From a checkpoint of a small transformer trained on Wikipedia: vocabulary 2116.
Each number is 200 + 40 x the weight over its row's rms, rounded and kept within 0 to 999. Layers, rows and columns count from 0. The size before them is the row's rms in percent of the matrix's.

# k: layer 8 attention key, 320x320, rms 0.0338, rows 49-63, columns 160-239
# q: layer 8 attention query, 320x320, rms 0.0401, rows 50-63, columns 160-239
# v: layer 8 attention value, 320x320, rms 0.0268, rows 32-59, columns 160-239
# o: layer 8 attention output (transposed), 320x320, rms 0.0621, rows 32-59, columns 160-239
k49,098,202,224,235,171,233,189,254,187,177,214,227,224,187,209,226,186,184,188,230,209,249,217,221,198,181,187,219,207,178,190,246,192,180,166,202,181,207,200,172,206,168,151,193,243,190,258,187,217,216,258,237,192,246,215,203,129,177,182,234,289,256,172,210,235,225,154,214,211,192,229,179,231,169,172,224,217,186,231,196,228
q50,095,193,171,113,219,225,214,235,194,229,203,195,198,227,174,179,223,59,232,205,175,167,199,161,220,186,136,111,204,206,244,220,132,207,181,174,241,197,239,235,179,248,216,260,147,224,232,167,181,151,197,122,143,222,220,213,172,152,251,286,243,213,252,159,129,200,214,185,188,267,213,123,206,205,164,244,105,170,218,182,131
k50,104,197,205,175,163,173,181,168,272,180,225,150,205,180,158,143,182,207,147,200,199,145,250,162,217,184,199,182,136,177,247,198,206,133,230,228,199,207,140,181,182,222,182,127,136,142,202,196,208,265,167,176,174,258,163,288,210,197,185,186,145,194,260,223,197,203,258,207,124,171,222,231,244,189,246,198,224,186,186,243,207
q51,079,234,144,90,223,251,204,224,203,211,231,211,154,215,183,221,199,159,267,140,220,222,212,202,211,176,179,111,212,224,144,220,284,234,182,118,271,233,210,217,169,224,220,224,206,214,196,200,215,179,270,204,151,252,182,177,231,150,202,219,174,222,200,159,151,168,108,244,246,175,171,107,232,207,191,224,133,235,214,201,219
k51,086,211,157,193,236,201,213,242,239,208,176,152,229,191,180,195,245,162,163,152,228,145,218,140,231,183,155,191,157,198,248,180,189,130,146,145,232,171,169,188,138,217,186,147,152,195,168,229,188,209,181,179,195,294,171,255,220,180,240,182,125,239,274,199,170,198,247,213,140,164,177,201,194,246,229,174,231,154,138,197,168
q52,102,148,225,224,204,161,181,198,244,208,251,218,331,138,188,253,151,187,223,218,203,126,149,134,172,168,188,231,228,220,244,141,188,243,205,181,202,168,192,140,131,194,229,220,119,166,262,192,246,91,164,205,263,239,202,266,132,172,253,215,242,171,177,244,157,187,115,217,199,202,182,229,210,165,179,186,189,198,173,192,215
k52,095,201,204,226,177,257,244,208,191,121,183,230,172,175,186,190,203,243,222,207,206,200,264,220,191,216,214,220,192,183,175,212,212,209,231,212,190,205,198,184,206,225,161,213,222,197,276,192,192,246,193,246,206,219,228,231,187,172,166,239,299,226,197,197,243,195,159,187,140,192,168,170,208,210,291,223,267,197,195,240,243
q53,102,253,213,212,153,268,208,247,188,173,194,209,164,278,270,99,190,235,157,131,292,250,177,267,175,170,297,210,213,163,175,223,222,147,149,246,165,240,184,213,198,224,198,132,249,233,186,197,196,294,210,236,192,187,181,154,259,243,223,165,174,214,222,161,296,243,276,189,179,122,202,222,233,250,225,185,224,193,218,201,250
k53,103,200,170,199,205,200,193,167,216,273,184,152,217,244,202,227,236,159,207,208,216,184,208,194,175,256,194,168,221,195,206,151,175,238,166,134,238,220,210,213,130,186,200,243,190,188,135,150,211,125,161,184,251,186,148,164,199,197,293,156,162,160,198,197,128,175,188,175,246,231,195,250,146,269,182,236,166,220,243,162,136
q54,104,141,182,220,240,176,190,152,255,160,179,168,274,228,207,247,191,197,313,232,194,177,169,143,132,186,302,174,209,210,124,204,169,245,143,234,196,225,211,183,238,154,188,251,216,117,248,157,239,160,126,249,191,286,176,184,155,149,262,200,208,218,233,250,182,189,190,242,255,222,154,263,214,145,195,244,191,190,232,110,129
k54,092,182,202,212,202,225,176,197,208,178,171,296,180,133,226,204,159,269,205,231,204,220,222,197,159,178,229,171,186,156,125,186,241,207,219,233,125,176,199,211,248,208,176,280,243,224,209,180,218,249,164,210,215,191,186,171,186,244,157,214,276,205,149,211,239,254,225,222,195,277,223,157,241,173,203,176,181,199,206,169,228
q55,098,207,188,257,186,221,131,229,195,166,152,198,171,192,206,208,195,239,155,176,158,209,175,207,194,246,239,249,222,182,186,323,120,221,180,237,130,226,190,198,222,199,205,167,244,271,175,228,188,246,166,248,205,174,206,199,213,220,170,175,230,224,179,221,293,309,280,127,193,230,228,183,189,263,194,136,215,191,214,253,189
k55,096,197,188,207,224,193,174,163,179,241,162,190,172,278,189,175,161,199,217,218,172,209,162,175,207,253,206,176,219,170,212,212,199,226,183,210,185,205,241,233,172,193,261,247,183,230,213,259,189,202,203,205,185,151,224,130,232,184,257,182,110,123,204,229,148,169,161,168,242,203,184,219,175,257,168,177,146,224,210,192,180
q56,106,181,213,201,205,241,149,261,248,235,146,250,241,183,244,221,219,186,197,171,165,165,161,124,185,201,203,219,228,254,152,254,185,273,205,151,190,208,224,153,231,206,206,299,127,236,218,217,280,170,194,264,167,208,194,197,150,144,249,151,216,213,139,261,163,222,158,250,229,295,110,203,248,224,178,163,131,184,214,196,125
k56,107,213,181,172,223,200,141,233,187,194,225,285,244,142,160,176,254,278,207,123,184,170,150,175,198,193,167,225,197,186,207,205,217,166,118,163,161,242,209,134,194,225,227,195,183,222,254,243,176,260,135,201,120,247,188,214,215,173,223,223,151,170,222,255,182,214,224,200,137,162,191,151,200,222,197,156,156,206,165,148,203
q57,111,174,213,249,224,244,162,159,269,180,142,168,223,226,220,160,201,209,125,152,194,135,200,191,195,176,311,231,274,176,188,314,135,263,152,267,173,217,236,163,189,217,250,199,144,251,209,238,207,194,219,213,203,233,207,163,200,151,206,111,217,245,216,191,301,270,244,254,270,240,234,184,283,237,210,213,146,196,232,190,191
k57,111,252,175,210,244,246,167,236,209,233,220,274,208,151,179,202,198,247,246,156,219,181,183,170,189,250,212,143,195,179,151,163,244,223,142,184,194,197,219,162,184,198,244,210,180,249,226,256,212,196,161,198,203,220,156,152,219,167,253,228,168,129,210,266,206,209,171,195,227,200,217,186,165,200,181,184,149,196,209,136,185
q58,100,241,211,214,165,180,183,230,243,211,213,168,185,188,187,192,177,201,130,121,212,243,233,255,247,208,154,256,189,222,189,323,283,226,193,199,201,239,168,205,147,264,164,197,216,247,162,232,250,180,223,229,219,165,244,204,211,193,129,184,185,231,190,161,214,157,158,230,163,147,205,225,219,251,192,162,200,205,155,285,237
k58,091,186,168,187,259,205,219,213,144,167,209,158,209,248,192,187,243,108,222,155,197,198,192,179,212,220,159,214,215,294,230,192,176,195,152,154,217,221,204,226,168,194,211,162,180,227,193,213,178,143,233,202,212,248,184,214,189,160,277,199,144,185,252,170,162,200,204,205,219,133,173,183,146,277,166,190,189,160,171,210,183
q59,092,137,257,283,209,129,198,128,199,195,186,119,270,212,191,218,222,224,189,241,183,204,156,188,195,222,270,301,221,192,235,211,166,252,132,263,205,217,225,147,199,171,188,166,221,159,192,198,227,138,158,257,183,205,210,188,131,209,240,163,218,213,213,238,261,157,165,253,266,219,189,225,248,123,175,238,241,227,209,158,151
k59,088,193,220,245,183,227,210,214,199,153,214,277,212,174,225,209,185,242,232,217,218,237,203,242,180,187,250,194,197,168,124,247,237,226,197,196,143,183,214,196,270,243,131,245,261,226,250,180,228,216,192,247,204,203,213,143,183,226,153,234,292,237,139,204,276,217,214,175,207,223,217,170,199,132,184,176,176,221,177,173,233
q60,079,234,205,110,190,283,222,207,226,197,209,264,169,205,244,163,204,142,201,130,223,204,209,192,227,145,170,179,201,263,152,242,256,224,210,96,241,228,253,194,224,212,193,267,158,212,208,191,212,207,213,225,200,222,213,143,235,144,221,153,141,184,187,175,138,164,146,297,238,220,141,169,232,224,159,215,191,194,204,215,189
k60,085,202,164,148,212,195,149,230,208,240,228,228,238,132,163,237,262,169,190,140,202,145,181,130,208,205,153,199,203,227,274,170,215,176,161,173,236,218,188,180,136,219,225,159,184,211,173,257,197,191,177,171,186,280,148,222,152,187,248,211,129,186,270,223,183,200,239,200,175,166,178,169,201,222,208,197,163,177,165,205,170
q61,139,208,188,186,183,246,232,231,167,159,254,217,130,182,203,224,147,206,222,237,274,255,182,272,218,191,212,170,167,236,195,97,290,129,246,179,236,244,110,183,195,158,166,195,247,170,241,188,190,186,227,246,216,180,209,207,236,265,192,269,200,185,239,141,169,131,136,208,166,77,179,216,172,171,265,213,280,191,182,231,232
k61,112,174,220,200,177,187,208,188,225,231,173,126,236,303,209,219,237,80,231,248,182,201,236,212,197,169,203,186,227,219,180,220,170,177,223,163,241,179,217,207,167,190,131,205,225,185,196,173,166,139,231,181,217,209,221,201,180,203,224,180,225,288,231,198,173,209,175,218,225,250,160,197,213,173,231,223,231,169,217,230,193
q62,100,233,211,162,257,193,213,203,146,231,109,211,178,227,159,165,200,138,155,126,170,201,204,212,255,173,125,176,227,252,183,260,160,165,229,169,225,212,276,206,206,287,211,227,172,280,202,229,199,203,170,171,181,208,249,154,222,163,184,211,228,233,186,202,175,201,206,259,228,199,205,111,251,210,118,166,170,172,218,225,186
k62,094,180,183,195,232,206,181,194,198,191,192,199,199,193,156,209,254,187,153,170,196,149,192,167,228,198,147,160,123,207,231,210,170,183,232,164,190,189,213,194,189,197,193,160,151,183,187,243,177,195,200,181,169,238,209,229,189,163,254,212,128,189,243,237,209,168,227,172,181,152,171,251,202,194,222,175,179,184,154,225,175
q63,098,218,245,151,163,204,216,157,189,217,221,223,255,302,250,155,244,151,194,136,261,244,178,222,197,145,218,187,127,227,160,236,236,253,154,172,209,163,239,175,177,234,224,183,196,209,183,280,259,202,254,227,128,233,191,167,151,189,255,197,167,187,180,177,158,217,147,268,242,253,148,176,190,204,133,175,109,232,241,218,167
k63,099,204,225,249,236,207,164,250,200,186,217,261,273,139,205,171,227,249,184,105,219,172,147,179,153,195,203,219,190,259,232,203,224,182,175,83,107,217,228,162,234,219,202,182,165,166,202,201,207,205,140,244,183,237,146,204,181,202,190,150,127,161,215,259,189,185,272,201,181,155,208,137,199,217,193,197,207,186,153,159,185
v32,102,200,208,222,266,173,204,198,235,115,147,255,215,167,156,213,137,272,196,178,197,238,124,172,191,188,206,179,150,248,184,205,216,208,234,205,186,109,249,308,226,233,176,167,164,235,195,173,207,161,209,157,206,101,202,104,212,237,276,213,201,207,181,172,206,193,167,201,194,274,133,190,202,184,127,153,173,172,269,232,177
o32,103,228,181,211,141,212,227,223,153,264,202,116,181,253,191,210,213,182,201,254,280,210,244,238,269,217,205,265,221,200,258,192,161,156,161,231,126,243,149,198,193,204,184,138,294,185,329,170,217,169,229,182,182,241,211,217,201,180,233,180,198,124,205,204,158,293,246,184,200,139,267,283,132,242,232,196,218,246,179,214,213
v33,117,195,234,183,167,251,250,212,110,189,301,264,232,178,231,198,208,198,148,229,272,230,156,211,138,212,174,203,203,133,210,200,164,142,161,200,248,177,192,196,259,159,205,181,203,317,176,196,174,135,252,168,151,210,177,177,169,160,155,293,181,171,208,146,168,168,185,231,156,205,237,210,168,219,218,173,142,211,183,84,175
o33,120,162,180,226,241,176,172,162,234,213,159,128,140,195,194,108,213,179,216,189,235,170,187,148,198,230,190,142,174,271,182,166,155,229,213,239,150,248,247,217,209,195,256,151,245,216,205,204,228,203,156,221,197,206,141,156,202,272,274,241,206,222,173,271,147,211,199,198,219,242,243,146,250,206,223,186,187,267,243,317,227
v34,091,219,171,160,166,183,190,243,229,270,254,156,216,146,199,180,244,134,268,208,210,200,203,147,284,237,248,153,252,192,217,267,194,212,201,183,289,195,136,203,162,219,208,141,151,99,172,167,236,224,244,205,149,237,218,227,159,195,151,153,215,222,225,198,201,196,246,268,146,177,194,209,231,162,194,248,215,237,170,206,179
o34,096,212,217,170,192,167,212,101,260,183,231,262,283,239,236,230,216,201,194,208,122,203,158,267,106,218,171,167,166,187,192,184,150,220,282,190,170,217,219,228,234,158,162,270,196,208,131,159,162,197,188,202,248,178,183,109,220,208,190,167,141,176,205,204,192,180,204,150,268,247,191,166,185,213,210,163,244,170,269,183,207
v35,099,221,247,163,227,107,232,215,285,293,202,148,175,165,222,168,273,214,162,246,202,190,267,278,177,176,190,232,187,168,227,229,213,218,259,218,222,162,197,157,213,164,184,189,187,214,181,185,162,211,204,138,132,258,163,241,128,201,188,245,233,249,230,161,168,167,194,149,239,210,186,251,172,153,233,202,219,250,228,214,169
o35,100,142,143,214,259,217,208,134,175,143,200,254,206,292,241,211,156,156,230,139,203,115,198,201,175,241,210,112,127,205,153,162,127,187,198,233,166,197,261,195,176,187,158,210,191,209,119,236,179,160,192,265,222,195,225,211,309,243,226,249,199,221,160,255,189,157,259,212,146,162,262,247,209,246,160,228,265,136,200,171,155
v36,104,170,199,176,246,147,257,207,226,239,218,193,192,256,189,170,251,188,210,188,160,192,231,169,219,160,144,202,213,191,255,231,164,183,189,173,237,236,252,139,133,131,153,143,195,173,195,230,176,217,222,203,125,225,269,175,212,225,210,112,239,193,196,182,245,152,209,251,239,176,253,221,237,211,249,201,218,204,197,255,166
o36,102,186,189,258,195,257,185,130,210,175,182,176,243,166,179,187,202,194,206,192,193,172,220,210,187,240,318,203,156,210,166,158,215,206,283,233,221,195,112,202,218,182,138,200,183,214,128,293,180,204,179,141,282,261,222,263,200,214,219,222,197,239,222,223,207,181,246,174,224,180,250,220,174,155,218,186,230,142,165,193,183
v37,125,186,188,235,248,263,261,169,235,218,179,165,212,303,212,235,190,182,176,163,111,157,210,221,157,218,180,180,159,179,233,175,215,164,176,201,165,241,223,195,223,170,169,282,218,213,175,165,179,223,166,202,219,165,224,216,227,206,208,166,222,215,262,224,159,285,249,82,226,177,182,152,198,228,229,174,226,119,180,271,210
o37,126,173,163,101,193,216,134,295,196,154,216,280,210,130,213,191,159,263,196,212,209,194,227,133,257,155,201,212,217,222,225,299,212,172,124,201,187,172,161,194,186,226,248,169,124,158,258,274,246,246,216,251,134,206,241,206,154,253,174,263,267,248,162,201,175,170,109,250,187,207,147,175,227,213,192,190,170,248,129,129,132
v38,098,218,225,200,180,196,150,119,281,173,210,213,223,148,193,247,184,188,232,228,164,191,225,175,230,197,227,110,196,233,165,208,289,215,178,250,102,200,197,202,182,184,221,217,219,144,174,201,225,181,207,171,211,90,164,207,159,232,147,206,162,242,197,233,221,307,245,169,176,215,161,191,211,173,168,218,245,234,211,223,202
o38,099,206,246,142,167,224,205,252,262,133,248,279,220,182,222,229,188,172,203,224,204,227,203,209,229,167,172,201,190,151,193,197,229,205,195,182,219,194,189,185,196,241,155,294,266,224,186,209,220,217,235,242,184,202,220,131,279,156,188,153,209,220,173,167,194,185,138,206,225,226,237,201,220,200,154,169,274,225,232,220,134
v39,103,178,112,246,196,313,230,154,179,224,192,147,175,246,193,235,170,141,135,135,194,150,175,199,169,229,216,217,198,177,210,155,216,214,198,189,232,326,283,260,179,232,199,251,248,229,254,229,227,229,177,247,201,189,190,225,202,158,226,169,192,183,291,246,228,225,218,162,140,122,258,244,241,215,204,213,245,163,247,138,238
o39,103,240,172,173,210,179,272,289,120,182,170,234,189,204,194,191,253,321,195,255,204,234,122,170,260,196,194,221,245,185,170,179,207,197,143,202,237,159,157,165,273,172,239,181,130,155,246,233,264,194,174,212,139,258,187,195,145,146,206,218,219,220,154,214,213,229,237,239,233,230,207,185,175,214,229,190,89,219,253,137,263
v40,108,230,192,207,146,120,158,122,181,219,222,246,146,181,185,172,208,179,221,201,212,150,198,260,164,176,215,161,136,208,147,201,223,203,218,233,161,299,215,167,185,215,212,257,230,195,274,165,254,315,222,193,195,169,154,187,199,186,141,282,217,204,203,223,206,267,253,140,237,157,213,245,149,237,332,223,187,306,215,166,225
o40,110,238,222,205,237,280,175,279,220,187,197,241,195,244,228,230,166,155,225,157,252,228,192,123,186,154,153,160,187,182,156,117,238,212,128,203,272,205,173,234,214,130,226,194,185,300,173,188,176,168,177,186,191,198,177,227,250,200,253,186,181,221,195,252,132,139,209,237,94,196,166,119,240,200,175,206,170,150,179,221,226
v41,102,197,258,223,270,186,98,155,168,229,185,178,175,175,179,232,234,173,217,147,285,255,241,181,208,243,226,237,202,232,115,257,230,261,212,251,183,208,147,221,197,237,189,225,197,272,171,232,228,184,199,230,117,191,228,152,220,181,237,178,224,205,227,249,192,245,188,195,225,241,206,165,269,205,173,111,198,182,224,211,132
o41,100,204,158,220,191,199,238,257,188,154,266,233,178,158,224,189,182,228,270,249,162,195,178,156,199,141,140,148,224,206,147,215,197,191,221,198,91,212,240,213,232,155,229,186,209,184,205,148,190,154,289,304,286,248,148,214,200,152,213,230,216,132,131,246,162,219,173,199,219,178,232,165,231,137,247,269,217,242,158,165,237
v42,084,191,195,155,184,241,181,216,247,253,163,143,223,193,243,208,201,166,313,182,218,210,218,170,241,198,214,132,229,164,211,153,249,254,187,199,239,150,114,207,234,249,202,216,161,88,167,204,193,123,146,253,218,231,210,229,177,215,168,208,183,240,235,187,214,212,220,207,183,149,117,262,230,195,257,266,188,187,203,183,176
o42,085,235,197,161,181,117,254,106,186,192,230,279,258,148,193,255,212,208,166,223,133,212,146,254,139,171,186,159,192,188,167,237,176,225,287,184,208,195,231,186,188,173,211,272,224,250,201,140,197,244,209,232,186,155,166,113,188,151,199,146,155,120,194,162,212,233,193,161,224,311,218,198,200,178,181,143,228,214,246,211,243
v43,104,179,181,124,215,230,289,209,201,268,186,201,203,123,234,196,253,195,227,224,178,194,171,152,242,238,181,268,246,155,144,143,143,214,205,182,284,93,137,202,243,233,173,165,214,171,204,228,147,115,172,196,201,162,273,203,199,202,200,132,217,163,211,220,237,124,205,143,183,228,197,138,220,216,176,182,216,227,209,291,144
o43,109,186,153,202,206,177,207,87,172,193,197,243,218,252,197,233,205,156,121,166,210,181,187,298,188,164,209,182,164,183,220,270,202,250,230,228,102,271,207,244,139,208,210,258,195,213,218,232,174,227,217,175,220,218,166,137,178,191,181,218,170,209,234,212,208,214,251,167,219,192,189,201,178,122,219,202,183,132,216,173,217
v44,093,166,192,249,91,122,253,207,185,239,172,180,190,196,200,152,198,249,175,199,256,161,164,124,248,186,176,264,189,232,275,160,185,141,255,164,240,258,247,166,221,273,207,243,202,224,240,132,229,275,192,278,189,259,198,239,246,210,282,180,205,184,190,198,172,205,233,233,194,90,199,256,190,209,155,236,235,143,188,124,185
o44,097,231,203,218,257,179,211,228,226,213,261,148,212,234,195,252,187,232,245,101,172,212,193,171,111,153,235,210,265,128,192,204,241,173,148,176,241,177,192,214,202,150,216,117,151,178,201,191,183,209,233,197,170,180,222,234,131,249,174,224,190,203,165,238,239,245,203,205,168,226,286,219,218,237,184,152,213,148,222,157,210
v45,097,249,220,206,233,79,207,100,229,178,80,239,269,190,200,219,230,250,175,206,172,258,239,149,204,175,150,232,128,227,263,293,227,192,205,247,137,122,209,178,171,157,172,252,239,151,122,155,183,228,190,168,261,190,160,250,194,219,237,216,231,191,136,176,213,235,198,204,245,244,162,197,174,177,174,198,231,210,172,285,174
o45,103,162,188,229,172,286,155,256,233,220,210,153,175,216,231,193,168,153,254,179,204,160,289,229,223,157,247,229,212,188,256,179,232,153,162,231,195,228,191,202,192,234,236,110,170,210,248,200,170,158,225,194,209,208,257,281,223,238,200,211,238,282,223,174,186,149,188,221,113,134,271,250,189,233,185,259,247,149,134,223,124
v46,098,219,233,166,164,198,228,220,183,205,251,193,182,177,259,129,239,156,178,190,206,186,144,190,305,191,198,198,210,152,241,225,180,202,171,207,266,144,121,185,162,161,218,150,160,156,183,138,169,244,162,160,215,239,181,237,153,182,154,143,191,199,198,166,173,211,240,271,174,202,162,200,200,221,235,244,221,220,157,223,211
o46,096,178,165,125,174,184,159,135,275,196,214,268,264,245,213,239,179,178,234,179,154,154,212,219,131,215,218,139,180,199,248,244,156,192,249,165,156,212,219,220,217,190,195,266,150,210,176,160,177,177,211,197,196,161,203,107,237,264,177,208,182,223,177,181,187,182,153,150,214,228,151,144,222,216,194,162,231,179,240,170,141
v47,093,152,196,174,167,274,250,226,231,262,240,115,150,198,213,247,159,158,242,217,273,189,238,117,229,202,252,180,251,154,239,204,151,153,179,147,219,259,240,200,217,222,142,264,248,136,240,231,212,246,214,268,145,177,222,171,196,227,245,208,216,224,243,235,223,235,189,172,146,168,233,229,178,186,197,199,207,208,200,175,217
o47,091,203,213,159,178,140,251,237,185,98,270,237,323,176,179,207,192,292,212,191,98,207,125,186,110,82,171,236,221,249,159,240,202,297,214,221,195,169,211,199,270,184,227,200,194,237,191,212,253,210,225,219,249,201,167,161,156,167,183,241,213,157,175,226,142,166,226,203,251,267,224,146,225,191,211,136,222,131,181,107,180
v48,096,201,276,188,120,209,129,166,197,241,262,208,228,216,187,258,203,184,219,217,226,231,83,196,177,193,227,128,184,229,226,225,333,177,161,202,152,265,210,168,190,161,222,188,153,221,186,176,251,229,209,276,161,133,210,249,182,246,196,228,159,197,248,204,142,269,265,264,173,222,209,209,251,155,176,153,263,220,138,179,197
o48,099,209,213,167,189,227,249,297,244,142,253,179,207,191,192,183,172,230,223,187,141,205,192,203,212,173,165,227,215,178,211,219,202,200,199,235,276,187,170,208,206,216,186,209,224,192,157,223,162,179,204,211,272,309,163,154,193,124,198,182,200,253,166,212,204,190,120,216,214,199,248,132,188,218,212,240,246,170,165,243,215
v49,087,221,204,201,144,238,243,233,183,172,222,203,194,184,230,185,241,221,158,218,181,206,229,213,218,219,191,212,234,140,258,196,181,176,209,214,256,174,190,201,185,216,239,133,188,140,202,184,140,198,204,153,236,264,133,269,177,132,223,174,195,194,192,177,245,136,211,256,175,170,176,223,156,236,274,240,158,226,156,217,236
o49,091,196,198,188,226,184,184,145,174,253,144,204,218,221,202,185,222,187,212,198,197,215,174,214,173,235,211,138,197,211,193,182,164,204,247,139,188,175,232,218,230,174,149,283,169,220,148,213,217,250,131,143,155,134,234,145,192,292,178,200,149,197,229,178,197,217,179,152,251,224,131,183,183,198,175,135,183,173,277,158,189
v50,114,219,263,218,269,196,170,207,211,182,235,247,207,109,182,149,173,157,207,159,167,200,212,143,207,181,222,265,240,243,141,176,194,215,232,180,170,161,279,191,161,250,244,148,165,287,252,195,273,250,200,157,128,131,170,174,171,262,206,155,159,194,228,157,250,228,196,249,279,242,172,187,238,180,152,179,267,221,234,207,252
o50,114,229,170,160,132,235,260,195,226,189,264,190,213,259,224,235,149,250,262,264,277,212,126,261,222,261,251,167,204,150,224,162,211,171,190,220,224,233,184,178,210,145,71,241,224,199,156,214,195,161,229,240,237,267,212,163,280,153,209,182,188,196,200,216,217,240,188,195,218,184,236,222,238,221,190,230,233,195,264,196,181
v51,091,192,286,221,243,182,254,236,170,186,152,219,133,226,178,169,197,270,178,219,240,159,267,250,176,182,212,168,194,176,163,206,195,204,207,163,226,217,200,211,237,252,129,177,205,183,248,190,167,218,171,221,180,197,168,201,195,206,191,161,194,209,252,147,185,187,189,129,210,133,197,252,219,187,224,241,170,226,220,176,218
o51,090,205,145,222,252,206,205,90,192,244,162,244,249,174,207,267,184,159,198,173,211,178,197,161,185,173,184,147,172,259,129,180,148,244,249,189,175,183,200,206,183,113,210,208,162,229,154,264,206,180,219,218,182,188,192,191,248,212,236,211,180,184,157,274,179,212,303,202,235,228,216,186,198,171,198,163,193,203,214,176,181
v52,096,243,189,185,231,184,198,208,269,164,215,236,188,181,255,186,200,199,267,262,185,227,185,177,280,150,227,189,187,206,226,242,190,283,210,224,131,128,121,207,169,186,209,223,159,166,196,181,229,121,158,186,227,222,192,145,216,209,203,155,207,227,120,242,185,219,208,283,194,170,159,189,155,168,237,197,111,209,225,225,202
o52,098,214,281,211,136,218,194,181,212,195,228,205,234,152,159,210,171,143,172,192,242,223,231,254,143,186,245,194,184,171,189,227,217,198,226,209,167,229,210,175,201,236,193,234,296,238,202,128,196,214,196,161,212,124,220,164,214,188,188,147,193,148,213,121,184,186,163,118,172,228,229,208,254,195,186,172,238,243,161,246,166
v53,105,227,166,158,173,213,245,175,232,183,212,227,209,178,187,228,163,245,215,234,133,233,160,214,156,253,148,210,165,221,300,190,218,169,213,208,170,183,220,234,254,168,256,192,275,187,178,193,181,174,232,157,250,193,168,170,182,174,236,219,190,159,165,210,192,207,157,200,132,289,139,201,157,235,124,160,217,244,186,262,218
o53,106,171,160,203,194,222,188,278,191,220,190,112,165,296,233,142,215,170,188,196,262,160,211,242,249,204,197,281,227,221,297,202,185,164,107,224,226,212,264,199,154,254,171,164,167,163,191,180,178,265,165,180,178,227,254,237,201,189,164,248,217,261,275,209,207,163,220,233,180,152,209,266,152,229,179,300,207,134,180,195,250
v54,114,208,217,210,246,195,217,216,172,217,135,169,139,163,171,127,228,243,209,185,213,205,169,191,248,236,230,274,247,252,177,243,194,225,176,176,229,241,161,218,139,201,237,147,237,215,200,205,270,195,199,249,183,289,189,160,193,244,237,107,196,222,241,207,195,180,175,304,244,210,215,132,189,133,158,198,180,215,264,223,234
o54,113,213,212,267,170,192,245,130,220,206,235,158,281,198,255,224,199,149,201,253,149,140,185,237,188,182,205,191,190,188,256,220,152,198,246,245,173,181,230,181,268,171,140,187,202,189,117,174,172,150,206,227,281,220,194,202,205,154,201,175,230,212,218,212,156,149,219,172,263,176,280,288,191,253,194,232,250,208,174,192,162
v55,105,225,137,230,120,183,266,217,238,190,256,219,255,182,205,181,135,238,178,231,171,141,185,256,165,127,187,94,205,222,212,171,222,163,243,200,119,141,235,209,240,208,194,216,193,174,210,173,181,196,227,134,231,209,157,202,148,224,194,330,199,257,207,209,203,179,248,123,184,194,129,214,108,176,171,273,125,257,170,107,206
o55,107,196,273,175,220,164,199,201,192,198,168,195,211,232,215,212,201,167,149,153,236,234,239,222,174,227,181,260,141,189,243,209,190,198,137,197,276,220,262,195,150,226,198,195,264,230,158,222,188,250,139,229,165,158,216,186,260,226,209,129,164,230,181,181,200,188,208,224,167,244,285,222,190,280,118,168,240,190,230,272,173
v56,100,196,197,180,227,202,278,204,242,181,159,235,179,121,193,215,191,235,176,213,117,144,217,179,219,208,161,247,255,196,187,159,225,169,205,210,209,110,178,186,246,263,201,168,265,196,212,168,250,172,158,205,276,231,147,231,223,207,186,200,167,194,187,225,235,211,231,262,181,224,220,251,176,226,168,250,245,250,191,241,223
o56,100,236,198,156,226,228,211,147,211,166,223,217,209,295,178,265,212,197,167,164,263,217,145,243,212,195,219,147,180,148,226,155,224,186,153,173,215,225,225,232,113,200,165,297,160,194,206,232,172,196,210,205,148,160,276,165,224,199,152,166,172,256,260,188,240,183,208,180,181,192,171,196,163,210,169,161,176,152,277,149,172
v57,105,240,203,206,262,164,191,201,155,162,219,251,231,244,158,271,166,227,223,225,235,242,191,140,245,191,185,184,176,244,275,175,214,236,142,243,173,198,114,276,174,233,180,208,194,147,113,264,171,194,135,177,223,181,255,188,248,171,225,201,206,177,87,204,199,243,187,270,182,192,207,145,152,201,176,185,183,130,184,253,255
o57,104,241,268,243,109,238,152,209,250,243,175,101,173,213,121,196,244,188,206,205,173,247,208,223,176,181,229,207,250,157,191,216,184,212,205,134,185,197,124,233,237,218,276,175,210,197,341,93,206,199,221,143,187,130,187,210,167,254,206,191,191,181,223,159,210,243,188,135,191,212,104,205,195,195,223,159,157,249,148,184,194
v58,091,214,257,232,286,188,180,184,126,201,125,183,146,169,203,238,142,174,170,184,236,229,159,173,189,220,247,319,201,236,169,276,230,194,144,193,128,293,199,209,155,183,202,250,239,234,190,201,187,204,198,203,142,207,232,208,241,215,237,150,197,199,216,218,225,279,246,173,204,165,272,153,258,150,222,164,239,188,226,202,196
o58,094,199,200,247,173,241,215,275,230,165,239,191,239,222,193,102,194,229,233,187,202,185,234,173,253,166,147,202,242,189,190,171,204,187,184,252,171,179,194,202,261,218,230,157,190,212,241,183,207,156,226,259,234,269,135,251,209,139,222,227,250,160,146,207,178,197,152,248,183,162,221,186,213,224,269,285,219,182,107,201,196
v59,100,189,145,249,249,198,206,282,117,126,214,239,190,219,174,197,243,199,154,190,219,228,194,226,100,219,162,249,205,189,172,290,118,243,182,181,202,232,195,138,228,104,178,198,271,295,128,204,177,220,258,157,226,240,256,255,205,174,171,231,188,153,165,191,191,209,167,234,256,249,284,129,179,202,179,144,147,242,223,185,198
o59,098,201,209,248,236,210,168,165,192,238,136,179,136,203,183,139,171,234,184,218,198,181,258,168,285,266,179,203,217,262,236,146,203,214,210,203,133,189,196,208,168,280,274,128,152,163,257,206,219,119,152,185,224,158,178,279,195,241,210,246,287,213,170,182,229,181,234,194,159,142,174,204,251,197,247,287,167,202,132,235,206